python train.py --n_layer=10 --n_head=5 --norm_place="pre" --rope_fraction=0.75 --bias="all" --init="normal" --init_std_up=0.0261 --init_std_down=0.00292 --lr=0.00248 --beta2=0.99 --schedule="wsd" --decay_fraction=0.454 --decay_shape="linear" --batch_tokens=65536
Each number is 128 + 32 x the weight over its row's rms, rounded and kept within 0 to 255. Layers, rows and columns count from 0. Numbers have three digits each. The size before them is the row's rms in percent of the matrix's.

# up: layer 6 MLP up, 1280x320, rms 0.118, rows 298-314, columns 240-319
# down: layer 6 MLP down (transposed), 1280x320, rms 0.107, rows 298-313, columns 240-319
up298 142:132094166198110113148081174092145161086162160163121101093173174103122091088140138118151105138144184093138123111119113087135151141093153063165100154095136108168078110142171128156125069151075088113145060188102109110085164108094114195080170099
down298 144:121131179118106117118083094112135083115153124142161078171126099113132075113195140109116166133107132144132078156092120159096167120063144141136131102178101087120093133152159104175075099098101148144140159157109185115070135098131106122120126114
up299 020:096188158150104121113049135092123122134081157111089093158078094123197094123168117122126154073097110163109086120140173123127112128120072091096111166127193161184099154100125151165106098119136126079161110126115161125102133124133151113151098145
down299 011:116116132128143146142143106152149109097138148109125138151132130130096100123144066104104126142135151152124139053133119085192118074148145117185102110136120127174124131209145148093066150130095159159158149112123128126150083184165223119156210157
up300 025:136103123145112153118110104142131118095129177087131148084161139197136026090122129103124127155101107126116085112111106115152138168146014133111120118162133112079087143158131125144092127134096119125170106144128161046152143078155145108086123088
down300 029:121118127135140083140135150171148081121118123151101097197140095151169143153147093080144153144156122198168160152156132086105160143133124142110115098139100123110116100134115113136199114140165136121115116156132070124070100166139131113088105118
up301 038:156179166092096088064127099082138107106062124105109112095162128152103082122155149163118137104121112118153100132190095103200150099124108109099164155197064163189106186075127160137112170165141149087140141109099152153051165126137102118143109136
down301 034:049142102099167126129115168118124127146149112151155177141109161111168130147156105142162129155124162122113154092131077191089153180114141094127166096102093098146092117074112127073136103151142113105110165149097184140141160112167053112090172119
up302 021:101154133043095100126128125156129131131000121138121132095117111141113076156126185098144077084143144145119089107119078151146133168157129132150126111111111121095161154149111107136109148094109105145104130073178152094154123039129081128100108134
down302 010:112134109147101121111151112102179139109145136090137150139137086119115163150123152085118161162132161079141178154084094126127101127103133107124148095130131131127136115137119195121140139062137129179149098123162107110126095162143176123141180127
up303 152:163142139143136135087105113084092096124083099123145117084091139119136138137106146128147130111080148138084137131152134086165079115091091159101101126133070173148189161146112154084112112096161129181144047173176140132122183079108168195125102122
down303 154:172112136099190149174106160090194124120177129113132134097145105118116142133128123151083128100080168099120073123089090125159108143141142124145091133118099177148177132141122081084170138055143144136139104114152126106159098124160061112080176071
up304 040:138144097102114101114098081142092100144104119141118103104180052181080104138175142128130119072097128092076131097164082123163113094113093081127095131103067134087140138148156135131086107091047147129158121158162119150053157110122152135135126127
down304 039:034116095126211054153113096116104121146092105133143143134146151105143120137121159095146064076120130113172166108185119172098124164086145114062140129074154103118188099159142104092113155167147141134059113157118136151099118086140154144156194151
up305 020:134154111117189160159057090167130135100072097108105124150115104120128095125177147115145079063200112153128116120129109114129124154134094113102130119124152177127100092113160070127169107169083084117120162137146171122136132136111170146170129129
down305 012:116078126110112102197130150153042130090047179140062137127134110119105144166137193133119132118151122127136125132121097111127123167157129176145206126155088131111129150114131094124160140113144128131106115139134115123140161129123138117117173104
up306 127:091174127113100106124131120123105134149123170146145182119098109225138117138129137151162162167165147198160055139121085191117138151153135105117100102154115138165114152110147116134157192116176159133119084151142120088117138091143031115100132095
down306 123:135122155111090114071137158113114177085122141127183106110085177139145114112133086137091093081161146126117096119158121104095119136090142137160081178115142095133101137137107140057174093136149143154128155188102137162097129113136103127133127132
up307 142:195107106111165108059120063079081175154104120168145135104106132086105135157158152116090123105085139142098111155128111115139102125105110105092121100127105192074125158059145139120083163118158136129141132173168199096154135170108157167106174102
down307 130:136136158160102103141120091103106072164130098151165112175161134100180160111040143112123142183105118127097121109117163086176138146133172088127145168138113143174123118149159113117089139157155153142111089096116111047051064181125137057112143120
up308 028:197188178143139138092111131120207144158119189107096090141156116126078125170116153125101088162125150113107136112108142125123055123136057067139112122182146132123119128090137083113124138030112139160123113121123109140146104120129026134117098123
down308 023:114122155137142181140196102151115115150110131150101114142175104106180119138112162093106190120123132155107148161151127081116095184115118150139146135178117113135131090128154137134101115140156126101120130065086100125079102121127175133144123159
up309 139:102180168143162106134112105130177069091132107104110106122080173130167153093062091072131186153153130136121163089118132155106137119153135075117191184190126130130143146177117173172164106149195110123120117116070191162172160144154144113111045130
down309 139:083151143180192109181177150137105178103112115065184113121132124171158084170147083101138132085149156103100131125129077111110164079080129117084140091096126134175084112123150087093199114171185123151159107124099183091137116108113130091133151151
up310 021:126146071116161140109201114138109152164029149019128130155143151110133140154155104122098136106122081175140151105073157162133150127147149158096112164134120199127175164152132139085096174109091109147097136130132120115175197112081119085113124089
down310 020:110138105154111119138135146142109082095162121134127112111130098192142104152143167082163144120159115144168132176188129099126095150089145130127182135201175149103096159089142173122129091118220130130142130134183114150054121046132091131098134121
up311 029:184121102154166133172084072156157092100088155087100129091101096119063081142182145216128110109121132102124152152200152172147107138104085142078159132138154182164174103131121129129107090104154123115188106097140108112148186073109098110073087068
down311 016:108128100067108107117125094137118186101128114170139108129165101179101115157125178084174114133086189057151141173096064153171140105102145069133117111103111105169133124070128111123186095125079095099127115158154175168097119144101122150125142170
up312 135:161179127107125122059106137135104149086084134162136084076124108119124100123185174139132136153124144183132101090110094149099126123118101146137111093094082166154107097079169204137093105106205143046118141160141184161126101119092147172168158143
down312 139:137154161135118168136123124072122139121119121192132093117137173168083151174131130096117082149172058200143156211110056149115101154150159186095150107129111119153069110099128135119165093133218130149107155102155139145133112093175104125161128109
up313 159:199108077165096101163122137151156116125139178130178135085154159157091142100122135146124126170102109148182128091183162063160155092164110160163067152138146148088163088142135128113121163137134173135122126157154106081112146118057160179117125080
down313 162:086124099150171148108157119183071118081125098147091155127159132115102175121141123121081099101102099117119129083097130145091126095069121105098117145162100206110099165117133163146128116107142156099186165121150090116120178081114119140112160137
up314 024:170155112172117135118136081152163147166060118151131116149145139166150142119125129174133074150074110152070113153171167118138083121144106155207138189137156169183064113127150150092146186135095141066138056202148127095080101080069093123134131102